python train.py --num_attention_heads=4 --head_dim=128 --intermediate_size=1024 --norm="layernorm" --tie_word_embeddings=true --parallel_block=false --init_std_up=0.0209 --init_std_down=0.00523 --final_lr_fraction=0.1 --batch_tokens=[65536, 131072, 196608]
Each number is 128 + 32 x the weight over its row's rms, rounded and kept within 0 to 255. Layers, rows and columns count from 0. Numbers have three digits each. The size before them is the row's rms in percent of the matrix's.

# layer 3 MLP down (transposed), 1024x512, rms 0.0364, rows 592-628, columns 256-383
105:135145168149182090161133145146120145170127167201126155149130139111113112213110057120140163073097183110089109157154143092117116163151104162146124135172111109097122132101152182098147094073151159155139130125152155183079117105091123159141150102126130137106130098171129166140118061158143110080094157156138155157116115162151144095089114143177148133148124187115146142154105183081140138125193
110:086057166089166142156100110146137130126155107135113145097095091151154089148126076155216108123101110061191155187134160113172121108185136133160168133145176161112147182165129102100118120120092128124126144106102124131087158115124103128138091085161112117126115093142087157092142149097171152107124150168084090076151153120184141147143196171111136157120151080008174106091143141112148178111142
094:105093134144092091173120082127118166180162188129158131151125169152160132178077144108132128148070098141120177158103143117114173115140126111140129098143147153096118178120083083068141120136178133147113145140145147064081090108114117117104167204170106118119159099139132196098081181136093132092110135109114161104087100133162104135081176144111068151168148120120121137140128097108171117150154
110:153133135159186141145160105152132098121147122058124109140083131144104093182084157145147071057166144063096130116132175116095112137193145144110172149084141088133171166145142160058124080116129113159202107101115106069152104164086109129134180097109135079159114126135135151086191128099116071107175071183153174162124127114100121094096071202131108115167137070119089159134072121133157105154130
103:085102140150077125168112113141112105078136054101101148185162092108108163122125090161088104169108131140135147143146072122158089088179141143133115119155146177133150101136074131131127133128139116093156132094104105131093105115154142144123125153131120101090117138085118130103145129163175145141206119112096165151123122097124131118102124139130122136162104139107104129131131140145025098126094
099:111133135190098145108120201122118080147120154126094083100105155151164101148176106094179145121165130151115086097106046114134096179126164080152164125063131144202141116110128090113167189061099125122147076112117155147163172079109172121134152071140061157160109206115093154138072147120144153114133147130169163125133160157137132153158149137134139127120120180092155122126156106143137135170128
100:192126163085107111092144105144135068114171178108106214122115048177115134103150175140131140069128181126155151140123159125128158124135097060147168091112085135110120102138140155074132096099142159052094092092149114076130112094161110124131168122141149142138103140160136149108176178169098141174108059154176110103095154104162187153158129210141121087097059141096175123116099091066135135113141
101:121148079119158142097149157186137078143150079141105185112134148131200132120130133110167190111158114177093153146079075145165088092219141161086120136087102179094154102169101099103086193059132075049131126157098174133135128054109099103112110152130178152141134103130132147109118126133133132140159148124133110124135087196098149098124120110090148105089141140147145100145198129129155103098075
099:102147198150183073128100139170077107099138170109115115184153121148092122094130178105150153103151144134146146163099147106109152106080133135108098137164124156142116173153105100112130118121148085110131118132131152160101118082166126146115150160089146145147138149092179123102118172168193200165083184107065177150114113110135178188139149103163139163145090130169140126113093125083109090131147
106:127130154151135083115119134180138102091096115178140138163179166136152158129135139154136153112158154112159145067088115129185123129155188183119084097118109150151144117142145090128120150125161148102133185120103137102124096129142144132155104107157081207113134135092143111156131123169123109070115152098149129152147137133112109088114126158092187133139115048156122087138199174152060145134165
096:157154059151193146147144168114132086077063184139131108136188125085112077134164155093159093114114082121170106091174113157127117110116129140154135203174088102160143113138110094147053163119147154161115105151112156176111119169078082121122104105134111157095118149140158164165137101123111147140096098143149139124120139159080164157153168124103095178131106104080154170120131190097165089148151
104:074093098093107126140083115113078104122131148145097099116101140153091146125054127097095107132148090138111110190132127153125157106125110162090208126161150138091091121071135191130148146140140114136125105158144115097165171157050215098099153150146086166157164107167106100130111162149112149118108090171115067075131109167177123099141109147117101110128151102144105144137105130144181101113114
100:202141114126124126135120144128086116150132124166119120147203171146138109121076104129216104127140136133046116088097182132108135114144164116076142113144135128160161151137119110119099176193199141174161186146127078136102097104151140111136140116099075163146116110098153107088115134076159063173114163139114090096121082132141065121115097105123113171181162133145142152127086145112118171095134
109:139115143136111160116084099088170109125083086113123198130118122139166091099143166069082091177118044156166121109112134133184106138210129132161092121113092115084146144120115173129154127119141184089143126112083112137076159140155150128161206087147123148157133127136135154100107146136145127145164144096121118187144187085098108145116112098110143126106169183141130144094173080104063133163145
102:187146158172136143173158136168103074141133180082117091128191117174157107100109103161056136136166077115149147125158077129143108138118194129162180108177110133149127107131160191180158130190098135135161069109138104085123087130097129105145040098152113128164088162126144144092168122121115149067117112104069149135090139124104161127161132165114134106103102098147125131111168118146137136109122
100:099112124047130138215153162148111138150146108076161059114075124122105124102129133096113120101109174106111099135128130104114112144122164165081142131141156104165142095143164144100111131078144096177131164134126090094126151205140145104115109138096124117150136112149081105122102184100124182168082093083175117116143187111117108179105122169180101141140101082106121133109112180212195103097118
100:098156184108101143114147167105089118149143108126121096087099046093146180142140145142117113089125155138111114144117138123148155109087178131127143159156159156145175135139109070174073076059172163077104136084162150101144123078139106071204118079141136128107123131129146175138132074179151179125127105141103113093125113208058164209140160187162100128096125117138077095147137149172090152121130
096:159098141132134129137157085128101109122163143064139105089106094152142132107093141160178149179123145077086167128135115112095160071159176104104168155115124179102103083169167088087148111119131090131167136121160111102135109128175085143104093107132138178087142138100116168119160117136118114092155125132120121124149148163144099183172126119109216093105149093150157092093163095132037104163070
093:120106076130109158123130073123192100144151076081150135131145130125100101071094151147178142073174161123105136159112123129146106124191107128104164139127113103124136104091105102102115131075139118113097180174113111128121095166139101134140090116162118140119144128101083208115183122140141151161144141105140108131142106084164133091148157157105109126088140107150100156083168103141129124100085
095:141148135066146198148136171118102147129150104252128109107141117152118129120107155088102131126129150178177096095123116074091098121089142120121084180111093176140116117130129079143180101086077099096110181168117067139135168132124077083171093139125148173089110089086167105130108144062105168148139144133153053092157131157082116106175121187082106155146133091142138166128165125118166095112147
097:123161156160095103077108119140133129162091192194113130127105177116095095201129098144184158136121136086155120122119109130203162087128175146169147130157112140156101093143134093127149160063087142096122122082221144118120116106122087137149125166100147163150176100164125179202145089091130144107107151186166116115149136140118122081157122202131133105119132140068139141048124154168043215174124
098:125142079113127128135138109146168220138139119125120120157103124123182090120125092158106142095160129083119118145080131167075116168167102118096175143155142090165131164127129099118151163151118120117116113104151099150050135162080101132126097151125118184109163174069184140138115173148165098102161145116143136152134091121142053159088135132193113060151144130090126182131167134144074089109138
103:144084208138152136122158089145114134120133120155112142123186135131146091122142095188102111133117135186131118158122098105098115157203164203152140128135127069096173119109121124149072148135143129132115132144105180124086134109092106093131127123142125199139175086133212122069148157143143099093136111112170149132147097131097151137140181125116120169127095164154178134103124125102104130108150
104:180086120070137152134140131079153152170178124132150111174122144144124172118138137174150084145111138158140137137090135120116227168091085133111070145110116102147102137152132088122116129154151165108092102157089147119171082145181163137140158131131144119047102074177131074131136090122025083139182117122110110108118112113141177156118155101140113101083080138129115167079119155159147144158089
112:068076083127144129159148131168094105099103155102159137136121175098170135123118091132167123115130150143141157147093129064132091147087118122125113142169153117110157155103125119126150143126161121131097178170130077018133134160100129121103070129048138165141152193149138121163097148127165126130150129128098172148151059190119128152117128172120066097093169100188114140144107124123077083098108
099:117166181147094148120077218098161119113142116167162112166124096136144145084200148116107035185159188134168172146096107140150181120127166150158145173184118117074112089110076074134098158083101060126054141155114150125179132108118103141167150140115131145147121131142095131165126159131122136124121176196107162123146180089101178170177129134112135142079174058108134136154156113129130091116123
102:071169174149143137160130166127140099103143132099103074124125176174182071129131099134137191174139084122150191099139167116150138100185112147136160083085145100095132092196090127120076159166072113126134108124148123135108112114171167103180132149096126121083105099148177139091175089158163110066137130133099122116123098143167126101135125120151122155116184145149190092110168124158158122122127
108:096155132137114102109134068176092101162144167150205091102161059154161075133129122179206060137126134192145109062144143171098138089096138088170107132128169123114128104095091166141105078119085141156110156128136072107105104120129173101079036082144133092133125103124140142158110117115102158088129143114102137085107143112051120128142184129171099120118114146099148193185178148124129158158121
102:133110150144160166107154154145131127097129186123086154116165125106171154110102089147122155146152135112184125154127080111135086194126172140144146105117122144141132113152128072117184140175123075181189136109122097168105114109060171110076133116144157079142172147085067100165157136134163120113141160124136107156117141137132109120133153155088077124119148077157123149161099141162114135122143
092:113120074105176066086090103177105169180082169142161104126117079138162104147153095138137146109117117139155084142102132168164123161129163193128168167088114136117129094097163111110099107171152183147133125122135069113115121141169143137115080148158166159072121105097129166141100141137116111135136043153121149153195122152132088101093121116097105167195160095205132077071126103142065142132088
101:121095139139117143121121143096137176142129145155109122126104182170137154134117138125124123190135177098127187121106124124173154189139137073091072154077141182156161145142125142145109131182146090163141119119127133164096120136156086110082136168103152174052141177097122137139159129138113114175125126140153222162168114120137074192114078090140148148116148154153108090105132163150156090149127
098:159173157165148121106128151130066157084116118111088139121096189135110174131160087171157148119141156098143192172082119068113119121118167122134130120115097131143165179112077100112119134095140128145087114170073133121130103106083166085107095101140154178163123175147091086113144170153096120101130141175111181109159119157140158118124065132142068113128139133107159092112128095193168119136149
095:149159085189106111045116115111184071125135129159130120119154089112103147137083107185101119181143144067105128111138158142179141119122126117170139147162088140121130107086144093117139115145062167137107092122124124139108126074116107184087074161150137120176162120119118055102068172180096134205129142110136150121093112142143168102165109165120110166141144125082111114170162123142114131171172
097:153097161115179070131089132075126150133190101186155104110141123123150102073123095116133060163134117123074111082108134137155158150149127156108125181134152126091084069153092181122076121122210165125132159131095124139154136105164105142162192124148166118085103144093178133116140103113157158139057168147104083179096116104112155169094141117088164173118046100177150133091162166147136128132122
086:131152147187117134124137162157110148096084101116121111150149119134121121154151168145144118057102174107077107182144143137142151103120128102189116082141137116173135111147102123152119168131105135081161165105128137131152105148181173051144101169139089121075179109133090095099164146162075121157060091125137135188110137114081063167106070139151121163091131130112133160071070046207081102150087
097:104118134102180105091127135128119148154067150168119124108073101116128174112096137218200151074073109146151136155148147081111104120168143112110135083096101144174163104118117155156117162142073145156131138085129153117154118160178116066097142121122147132175218117136173106168137136135114174096162193070153159131094126111093136139130065133078173159096096075183176177150137102147108129143092
095:120130172132130105136130145070180176173162138177119101124128105101132138166100112131180127192123112097162158146157137172172111157097075136152149132202140129145096161192121088127107156165119095104150176115138154141141135109148107089150057137125083070145103108161137092087124118091168094118096152130140122107105087092095183105140146096152105147197117139108115147076095154155155107163153
# layer 3 MLP gate, 1024x512, rms 0.0398, rows 593-628, columns 256-383
100:114152165122154115161150175145128139178109209074162123115097125103136121150112096105211085110165113127079093155149110085123147135131161156132135170124160100091178101127141164122130129134159085138124100114126177095126183117078088116144115152133090139113095125112107158085096127159153161172127047114130138094216117147067101159122104101165099105141123148156115157123124157154137113112115
099:153162151071161158109121150152150085084140143161099140099113108074128149129183084137103109123171141120140119081162074103146072150108202204134112113093093173132137088087165128188145125147124141131121117124128122152141175126153119143104079070107135117156137165178144093165155106086130151119147119153082139120143142122117133153177125140115138137116124075113089151091159196101072134128132
114:125165135139173116117133142104201118121107141149156122095125117148106083099144135117108190109117158113157152152171116096066120130140089083119158151173142127108156133125108126065076120081174111061156104105144115108087105131149100137165131146145139128116137096099196080131159138176079145115135167097125140175096092175136139139063083107130106106160080131143126133107178097079136143115065
102:199167215109141182114142211035083076081071075147135160059165167112178113121090112163128115155156100132092119121131109126142082140053133068141159124113173160103166147121173107156097145154085163116069119154160094143142104123137165129141154066160168159121131137188147133121113141110109119208110114081112090059114143128119096164159098132091204133131103160096153149134153092126175095140103
096:138178153136107135077107109137118100122144127152136110156088152160127123110159136166126161169128149152128097067078085160170129148135152115095105149135087179178131064139100129128171177119143140095109128127134141128094131117142169115158115178150076072129070174148165092099055121100150141093126113169121198085131156143153153067170125136102113123174129132120165141131224085105120165132142
100:133193120134116095113144146146103127116152136111139132188121103205177100224097142119125086128142138096170113117094133107129149152134091116162181206125202148164165112114110132124155138215209082184089090130123109095055168162078180152134069120145118136077128152114107099094098157145154121145167144149124119106106089138117107156141139130130098120098118142090108107101090139125143141141082
102:122119080127107098161127145143094162123190106058113116123124146112134080127187080037159147070113106194114167124137128126081113070115115237201159142119097151108147100135150121118098139083147116017175110154114123148130167094115130154148165144133178140144154129141079134130117119104111165112179125115049118122118170132187110119107160128155157124126127089137194125169109161127156145163178
099:140102173052072106117109100141138060145178093112133116172132130145134085120154138141098096100167103110110113176103074136161167051108113145153146140197093156156107116126110070097078107094145134099099084165123122131119151125158145133127127106072121105155090140074107138097126119170140140163131124126141153063108168098163151122140077113125146187130113150135162169129031188196155125151132
105:139138155062168119164115156081155126024157137095174101159097078176144110123129154120134077115142084101113142095177156111140113152176107106113145101106151120185174113094125176114174154148138146112119133145074105118142174123123109072184101158150162143131130079160176109089157100128145182160160141125106159130168163119117048120135103124114127135141081159087157128054061098186114093090159
104:041118146140165138091169066169208127147159103115156150154149155180153100114103107176142105124195140118165132089084183077084119179134099151135093087077156139089124148193068206088162130111147152070155174129125111098171112141115187123104122119126172115167187128102137118140099119143105139137149116108080103115102098117122133109091126140133146123110141125147089191141155112055078119144151
101:067137128075101147122105152122108170125157135159148212111133141109144129105051099126075134169194179098143192130134106090100141100106099177127144147095139161148107164096111132150127119193121122102140144125159112144133128111101146141152129085126122206151125077118069128099122120097134155145225153117095161141113122145110093097137058116164085123096089162152105161118129095074094118189113
101:161167138116120089100097130055119100135177113145110129106155180086176119084109130143189052169148125116111150142109149120149175145130164094082114117074149140154124098188141130099104161196187149148181112105098128087125072088102140149137172146098157103108071146147123104122154132073097065157112167085135107115096111090174183120091088097125126139110184125123150083116117148082132115182176
102:080120147147158088169164116106211126105112126155144148124114088121158088150096117037095137113174083074087106122171091078134111140097145123103058152093088142167197133096102157126074148185055141116090101164132143087135076076095145088146124173144114152113108100171179120099104115169148146110166172124183140092117164149104141192114105126114093081148099162154103151124162122080079111093116
098:179088166171148176106119117121128107068166122084131103081121131151075191079169098135119109115121119099111109026092132079171116133078112137057156113140110179112108111164141197170105157147139174104132145082147110143079135116165127145051064103091100105174094162144146195119143121133126145098126134134105098156150123126149111101097170146131139079105091065166146087129098194119141142126136
105:171082133145156151128160160128148174106111167152147119191073057159143028127146076154104078119149054127148120089164158099147105126118095130078180097119146098094163099087149118151107134141094132197163128155130050102094117136186148092150080144102129183065116141139135109104214159126065128150097125097116120186152162146095072153118107101098122084113119119114141182157080101106117111096117
099:149083088110112133118019112169058177162161139148150092124143157141104129143171127116138100092056147141160065148158138188127149050116147127132142166156104095133170105191091114159119130124179112113105155123115088097153144077106158101157119125068178127098097158123134194164099129180106100101088089118088123180137086168098169150131117146166144125099156095130106124130117143093150116105100
099:133134060094151089109116149105185115156122144138080124116118029091082120122136128167125182098134110100055177160194112146056157169123077096176158178206096158150130128138157130128146148156112149058160122133136185079144153175128128158147124136120114130075168165170117134132098155101111096093156106112143140107086119103132193146166211128182156128051125079139159130087176155152125113099083
097:092150155160136137129085136111127129139194130153084154150131132136088160186076125109133145131184176122129105114137126128144138126143145084115154136182121161079127130105119156086077156110150102108151072110086106129089125074134083132181100148127184150081127132103068128148138139125199145153172202154160076201162125119117141103092122189089118113128091160162141141082112153077088102146182
097:178136102091132135072148143160150129114128108151103158195084138096116107118151150148096089164169122119134147132123131153130184105135138198167137154159129107105137107131173088092137113166150140084143080131131118131109126139175106171069144130105174178112139140160089154062078131135135134127148127175183121102175111135142157167134115082133117141116120099112152076144106084111100128125092
094:123139131156059167162086105143089178185125169102078038205148122123137181115119132144142189089091121169145083086071152149111146118151103144129132137124117072133132075114101113147084101168154112121167115135171150152092179197133124070164096112167134118115117168136107100146159137150110122097158100210171113178138108171108127103181135140043138123114127126102117108158107112087127103123131
097:188146115109121137158123169146111138148042124154170089070124170159178112106133202142172130085156068166126176111103167098142131112103124114194099091160108186154115085164123120147106105107073178135117110069145112086127117151110194087091160059125136153111208133126099098098067125115133159112172177130097130150129128106095108071122158110094118184144068082103174121095156126131087120135100
105:119150170184061125133173103154091098139113145122116109171138119145144129110154084144155155138170090146113142107142174140125079123140150119158150144074082140105125132143098149154123081181174194146137116086144117129108144094045150138065176179119135114085136134091053165137102088098099130120090154126110107147108118194115135102161092121157120155126071154124139130093081192078102137137185
104:136140167111119165144128150092161126168128140143128142178095162142166137087138133169146154099182105124175151152119107114127135147154108016126090122186100156084127118154127115066101163165099082190121089110160154174130121086167159116140097102144141148115129133154111141103105127096081182146158140092118162168171118101140148141162129105162143078083121118174042124193140133110107167166070
102:156126130151140123137114111126093152126109156139119179174094126100148085150082127095075160169146082048111135130108056091145118075110167136170073104176164168152119108112136101165115134141150078121120124151129152090104134140164161056109082134094096125081140096161126153123131098134110193135139167068178177098115132158101147102106137205148161082030095107137128083148117134151135131103144
107:128178150129223126085087084124128141094062103121135044078092172127161111101080131120132178071116089157159129125117129056131096120126082105119177105182155171123151213146142117107126146117173119086179113123166141129141147030107153110095129131145148146100197135131147118127147143125180106102125150097112098182173162173117137060110150127119154143085151110107158121083056139175109129149129
097:138098099108138120083095171137133161130134081111153089152139137105100081133071090118118187096163141091160125126155174114115162134123114115132142120189133161179160090146073184123134119144163134057156135111143102082098102129102118112137087155152101116146101159064131104119112133099118145135133085107120079098073078115100095091131183119123140085139045115134117127140088131079109129148124
103:203161151180095118120118118162127074159121085084154105082090112117223081110131125093136136110119121110188076171167134156104135102134122063214110125107147127103128141157095136126094163047107087090151110140176056123119111137174150108139130187148174080073122098108089201158196112124150143142156159109084098065089201168113142157179193132146125111079164169120174128121110156107110101095139
096:079144143134136111115143162141139075093159123210140129111154116086189132113059106144132137083113139105159101081153097122194138112125144143102163102083097138136097159142142110145157154139151125103163139056098150104124161072112147147082047068139098094122142174062099145136109168136137149133118203131129064133169096128134137079103117129168107132136084136121141136101090151142116152161116
099:095099142091151137100051143079113169116093097143130079081147111121108152146132116149105149086109114169085097163114103101144074166100198148154169137101152116130144129111160130101132148150132207116104108162150114177108133139121112132115128081159133130148124144100196211141170120099114173110125117133106131148172159143142107108155162066086137115152108128143111097080147167144051073114049
097:104152174145111059134113128087121081162121117171156169174165143071101182142099140092091149139154146172098105119135121149095144107146158130113107157090178101133115161153075109085081099135103133168064087065186143125035116181133077110109122108130159106109094133129173085131170128159137172216173170143172139111133129096163139123117081104132128063125073134106086103127146135093120102060169
096:138178191129126097116095147107099140135134173105139182128092084152187188187065163128113142166143131070107171176097083135176126110156116109121128147117057177136143138157124165153108133172174050113128114132130115122128114130065179097094133117108097096125155087165098091112118088154118186123179142187159112125116131115139131095096114141164106160168103090136086083112127128141196082153138
096:095144137180083129088166152095192112106092223140110134168153107109148138157039124145110125146146177057119122091127083127077162068096101132130080099115151186110118115108154094125124113164141172099124085088135102118152153095148163196089046171121088158133109124115097078139103163163161098203112133160140157156126100148063169129152145109132054120117095108141064101163174154102129101137120
096:101176137152175095131089126113152094113077142135127167139103163134106145167179124164138161142093084114131174158116169092087148088186127107146179121131108130150198138150097109097125134069183108082154191102109148073112125116131160093204138152171069120130126203133096152149136102168101047162097124133109172089175177152113109084123137084071130070125132111157102179174079117142149117161181
101:146101112138216133117126126084144172182086138129156094092078157126112131097126078170091087123190160123112127112108132103134132169121206127140141148142134119140075098119154144169123155144134143143120054116111163159128096119155077177168111087162092100106098125084144177163082107121174170113147139096127136077128138113153121119129149122114144105126077123089142085130131222122143098108094
095:122079171108117186149127141115159145144083071100144130155110131128128114080118108100079121177210103105138144072165104117139134118127109163142127188150159089061144127168130115118096086100178115164092107179115112151153111105133118116130099169056181099183053125095081186091176094107145164116106100155115132118164118123111171090142120136125167100175098145135144123180163164129155130089112
093:173171161155122132146099165137112162159072175066142141169170125125196118126118119132070088174074166145090122113117131187069108127165110139128123135119117158152120123144124120055105103180073153177107143134099190134123148147104133142145116087114152149108136127172150095127127095157045159125171117098153150190186120192133144101154149150180148091122095121173078123117127046075092115112158
# layer 3 MLP up, 1024x512, rms 0.0401, rows 593-628, columns 256-383
108:122054139124137069131129142131129118087167162134154169110130123098137139113137098137109158129050147049092229166109117116147106118114121119120184125073202131120143166085104171154127106135142130111105123106043149156156153137101115125092121102179158091096175065195096151128128099165146165155089090145144082099225125119149110190173143145098108130090136091075189145119127122104175137152183
104:124158109171157127085150142058071109048147106126112132131145118048141138103095119154134133213111108092135067101095090175177046102152148084162103158160145160145193122132069160199190135121100136093145137133120105164076140073135105137158131097110121139136052137094147084159146115127098152046138132125214151179160086078085105131186092123140194134111130151112139093155163136119102153124133
109:150128134157160143146128163118148166117097169103158175128126133157149109077165144189113103119039142157122187094138129120188151084116102100106200172091177121131143134146126120163166115128092191117136135139056096124124118103122112137184126103142127126197170088137172127065177160154119112198182129144154069141144119204106163136131118142155109111185150093132105114157141135144204093103123
101:078112170164094084092145157114136132151139114110083083078128154098121124162143143097107091165114105142177115119093126154118179152111111129142148160145109024162092076118145138103127178121112150093096094110103110150114154136082142124092115128123156081143126133141130130102110126097164138116129114124131166129205120102085177189105108130153129130138133119103130137086169126145192075087155
098:085126147152079101136075126092162115137213147099073177150175129112099148140128105091069103152161086044096185114120125100102132078164091074131167167123113175086136113085123145158098040156157140170144102160124077149124151100162146098123118124176118129174116118179121124139216125141088098116139180169178103157149148090155164092065129162115161148108101082126136121178143173127117161096153
099:104148139084201139126091128151040075180130057109134142150173091119178080160084146124121122088088133142090128127143100130119147162198210139115187117101082103142094148066195146102087144139175145136136110076153145156101154161123129060131178114165151133049145125123202138124209213157172103087092141136172119189132148186180142170157067147090116116118128158152141130083121111147122070143149
100:124143164185181108143091103167147129109114167088122115159131166170104145062121111092119131099134112113117134121130120176196102063135105105078103104125098096152099172111141068152113124104116140149109147174066114124057061115109183152169146116099115104076055139093069133102097142113096128111083134127095199184072153141100191151121143117098157174116158106134175062146179108146136072104147
098:123126116125130125097175124135122167208129170124118133142136113101109132132114109124096091133218110084153125127097098195115130097196133125116160166138117136139101119060129141129037085174176144154045125097114108096122134150123080124155054067101125136135209133095067119192112104130139127150169121095183180105086094145130159100191127159111148122143121103080133131101170112113207133129177
103:054031141116161093182108107091140158088142098159153142171152156104104155127111144116160138136135219125119128134080134120135148103155131170125083070080154048180090073110142138087117137162149163111156086169153086146097115155083142125123135142097123168129177119100112125179124127084131128126111181113079070153145173173122182146133101138187104123117110102109115103131130208141107134156124
103:128104061157153119105135115222118159117064139114155105119131102128107188176163132172148245154099161108196086215085167130150095079156112109137105060028152058077204128155141124145144118079118113100143174085136115136127151075129171147093162144135107126072134119168126113150137183146137127107056117088125112163135151107147154151157160134140154176145148071072158146100123156129145131125134
102:087117097113148110150121135184083101130129136097152105128123134124111143132114153130111152104114183122133156100104132144157142175098095104112180162136093134097133122126087129135109085152109089120115160125138158114145131179065119095162084127112120124163215182121079099107034179112119137120104095122116034118123101126099101152058174098089167096108138085150117121122121096159116064140099
102:126143190114101057109130138160098157106106135101145150126098144091156110125159123168135200104149068123165117110153090118119117148132044082153137187119083157145134112166125102105204125134116139117127100122166179084123154180111170127138139171136160118151160140179108130155108105157079197169154110110111148109100120183174126124160122103109141136081108104114059125154121130153126084155163
106:151142074118126101103142130084111091087109141157062187129092108128141103126143114140173036178148133131056076162150156062130121042101122133101102148212136112145126116107100089125106126036142168083156062088122096143154133134144118114081163124123152134117208135177093113086117159155198122096101133159095119091070112150141140150085141059154108179104142183142150169127138121148150164205139
099:167184119128129148084099118156153111180126141139177098102125123104147084121123111077097118112153123076099156111120146100157161146113132162141092066096137111115102141116108098142105152107149169077148109118095119114165103124144151115117129161074168131112130082160096219132194141105128096136128174149102069110153152126111126136103153111147126162139131105107113127142091118068146170185097
102:191133125129141152112088121140150092128130185117094105167142128208153136199128109182118101100153165077060081093125194092108058152161128141160189175150124130190110107166173143146088090096152132100147077104111153138114182091150188128120059149129115132174134071144090137168165112141119153096142110146093143076098140111148116127153113084133157113126154085085117123113054173140195154156156
098:145100107167128125164177121186148129144118102118123089126098139126138158152111107118143095118133135136168155166150127122117082128104085103146146058108120140130118122126116128132121075092185080185129061197141109054119141195122143054081136100146119151121228102130098164145137090154146093097167161107063100117138148150101104111126102103167132154089147103173205106109146129144140136115123
097:063149122171130072161155119122155155126124066132147072126130145132113088188119162164153113145132123083115091180159170106157103145131091089170118123101145135161217140144134174104143151108172148126190145195101118087091127160121130132174193178159080151124173162117199114098126123141130153061106061146154194126146135137100182148140080173112118110201161079105121194114110139140113138107174
102:072064075154092143149157098129174167120088121147082118088110116109096144103082069103134094069150140092093147130189070086110100133122050155131169136114128102132176105121107096116101109109159106126101148128136108169157118157177059119127127041130130102152113130106126116150145133153105153142118139056091179148129137097063150146136098126117053174108119070166109145136170114131139165118095
096:152141179169134109121122114126116099186076107103108093145124113124154116093073108173102094154084143146085136202217118081138162137152103121127122098137142065131134146157133166103092154161098117116139147193130182125083091152090176117119138114184114105115148128173165126114156072170128122140118106107189135167131157047186153158113150104180133089113123099116121132121134137057136180155138
094:106139110133107074097129044132119079192078180097126102111150141123134145163114173128061116159137135106162103170135113147069130129133134135092063169132136093123126145090116085124139162130082108128084130122191119077099130135106141157124095114116153074096094088115178124140169147178166094213147119156107171130129192084147163122136097121057127148074093105153130094163096128129152102121135
097:145095173121102140172149117127149078107106104169132116091172195086097157148162131100166089114159099148087097112173125110091101120091168159113116088088134137182111174123125087167143173101124110102086139174110161130223113064128079140124106092169061074106087122134116064128120157086149104127085092154122114128140165094161169139147085133139155149119132105090120106153118124161139146140083
101:063101127116125111154147121136129180119142165097105126132128089160132107093162109140129114054168125140132179170126112159117150100165130128108081199076132104177096161144113121132156042140106147171092151175116166083189066079111110125101116140167165115176126116196071152121146152142152101165089059165057102033073154168155134121182149057154039171129121223126146143169153114182122171138110
101:158166108094090121091141143119177160112100081112132148106104086174142101127149133101138149171160092108110148063119117139163160149114149075207110114105177155157157073142165175150093115131110173098182073084134116094126097109097181113105101146144135174135133135108161193118207151142127144136171099122167110159170132103127097102095080093065088094133132119159148086106182111145139167159164
109:112036104146146188143150081137061174177147111175128103126151166125187125141093097162124144164109161142133124118110134083110073135099208152120161103094200116190160170124143104159118139118152135125098142164158086048113088186098098123121091116055090134163169147126127110135110124140132117166131145096114119102152066142122119147143146178135180118140169131140096170191100129154120060104102
105:162117126095131088105136125116122125137059176072132135083175129077108187142130099099162187155136150155095117116107226158066143149086163176140124064097162179150088095122191067150094182138071121137183142139140099113139142102092116105099082135075166129112159112096120113195124217113148058136098172122065123136105104144171111157085135101119163120151076193159156094123140183132117120056109
102:118107164149141120159124152199130126170160105133061118113119099153113128141065104174146190084180144097118154105120155176146137085135149157129044151068158087089079117104102124123054141147107131105071101170096116095148091128206058180130093142149110083112127116135187090145158155116129145152120114129130152147111085111105094118144139169123147101176123120112145154093119192081153134114137
104:137137107180113089108133143193090141121137140106104116080068127092197170159152161158122110192120117157140123021086132143100113139179158095106162137157099139120094130095126083053133125083148110104152166153166148125175090133149144136139114155121105111148140092128123139146140084087074170120152125120102095162134149110131152112101169158166066156107103137084137142139096159128165112110131
097:097096088156105146137147114106142227110158151133115177133160130155146080118080147047111147133183136117137128141206158146136151160103138165180096139038200157132132096104101129052132177131163117146149077210134157044110113144145142139123072162168146175113144163141110148070080186107155035157119121123113065139145083121117100215097157124126142100115119164141167111142123099115143082114147
095:218135147121055093136139088206134128137155146117105118138107123135126160094164150055128084139107127119099140122180118126096118149128084063172132132125143139146129171132120172132134105104112118122138148183129163117149145135117154119127181145097097137149106154109102098151150098085151089057083157090123127124128160113089076142110111124181121110080094168139168160120153110105131111135137
100:168136129148164057117118121100134141080168091229140140149129150131086123129159120111113086150132138085152130122115102154094130131141106161120109205183129136111176111139112122160103051122111145090065104156127072098106128129141150194093122133060158131068082111073113102153155142114102133143121119148135164111067122086086166137085108168186123175140132105206156149185151144096174219173091
097:099067077131081100137153121144076092119129174189050122142154123170143081141129098135121085131161062154133116146148139171140108136142069198109116164119123117091073079124107137106084165108105112152171164073142125182138137123090094156138119114116092146159103113145117103130175160087108185180133088088149105129083102160128107184103142175152078132126152122181086093134189164135090105115149
102:128078147121180112109098213164110098143102099160120176103095154156116116139145148072132129112138105099124141143152129128136128139121122073140120155044144136152136156084120089135102111045194125122124096144125137137092142093146197099136161075147088157120089088136143170116157101101176134038149111109118078120128184149182111120075145108122106107152145108173186193132128117125158152165125
097:119106176152127093138098136164048170103140155115177160118049102150109115186118148098136157113150155105126135170121138127114110097141107171143119142130102147133132175106160104110131139195135116151140122147105166137120161133087141164094125144055147096140127082093090148131148101096146136191179135105078091155163166175152114183142129113139129109105137110118131087080141135134152085158154
098:074088126099099195090165045046061132085126113142110157113165154140123083119117068123145058178163141137121142099112126112088102148157112207174145125169112163105125137115172139063143131152094172156108089116146145149168170051074124133137071116096082134170114172144139119118105147143165135143170154144071152119169154093156083068164159127108128127134096117185147086136129153200097137141092
094:106117139136100128124141147079095102119085149147087154141091103119083178119150086118160187133146151114085147073119093181126172121136117202138109153096111119144119089154082147119139113121144163103114110135147107131158145087094108159117121081171113095141119128108145090136106135120168115079141080118138153110113148092143192079127090080149137125177207131060145162091110178083167102110122
094:093106131179131201146176133176120148162084099113122184177108110105129063174111096128084125093121110141124107159151128133111154164159180154151112135123093150121189145079159104137116085114174179110107167119128139140103127137164129116096111141104177184096081144103089157114116136180141184117129115076137141096146166125136117206118140131119060136119129097180132203128081120131140129129133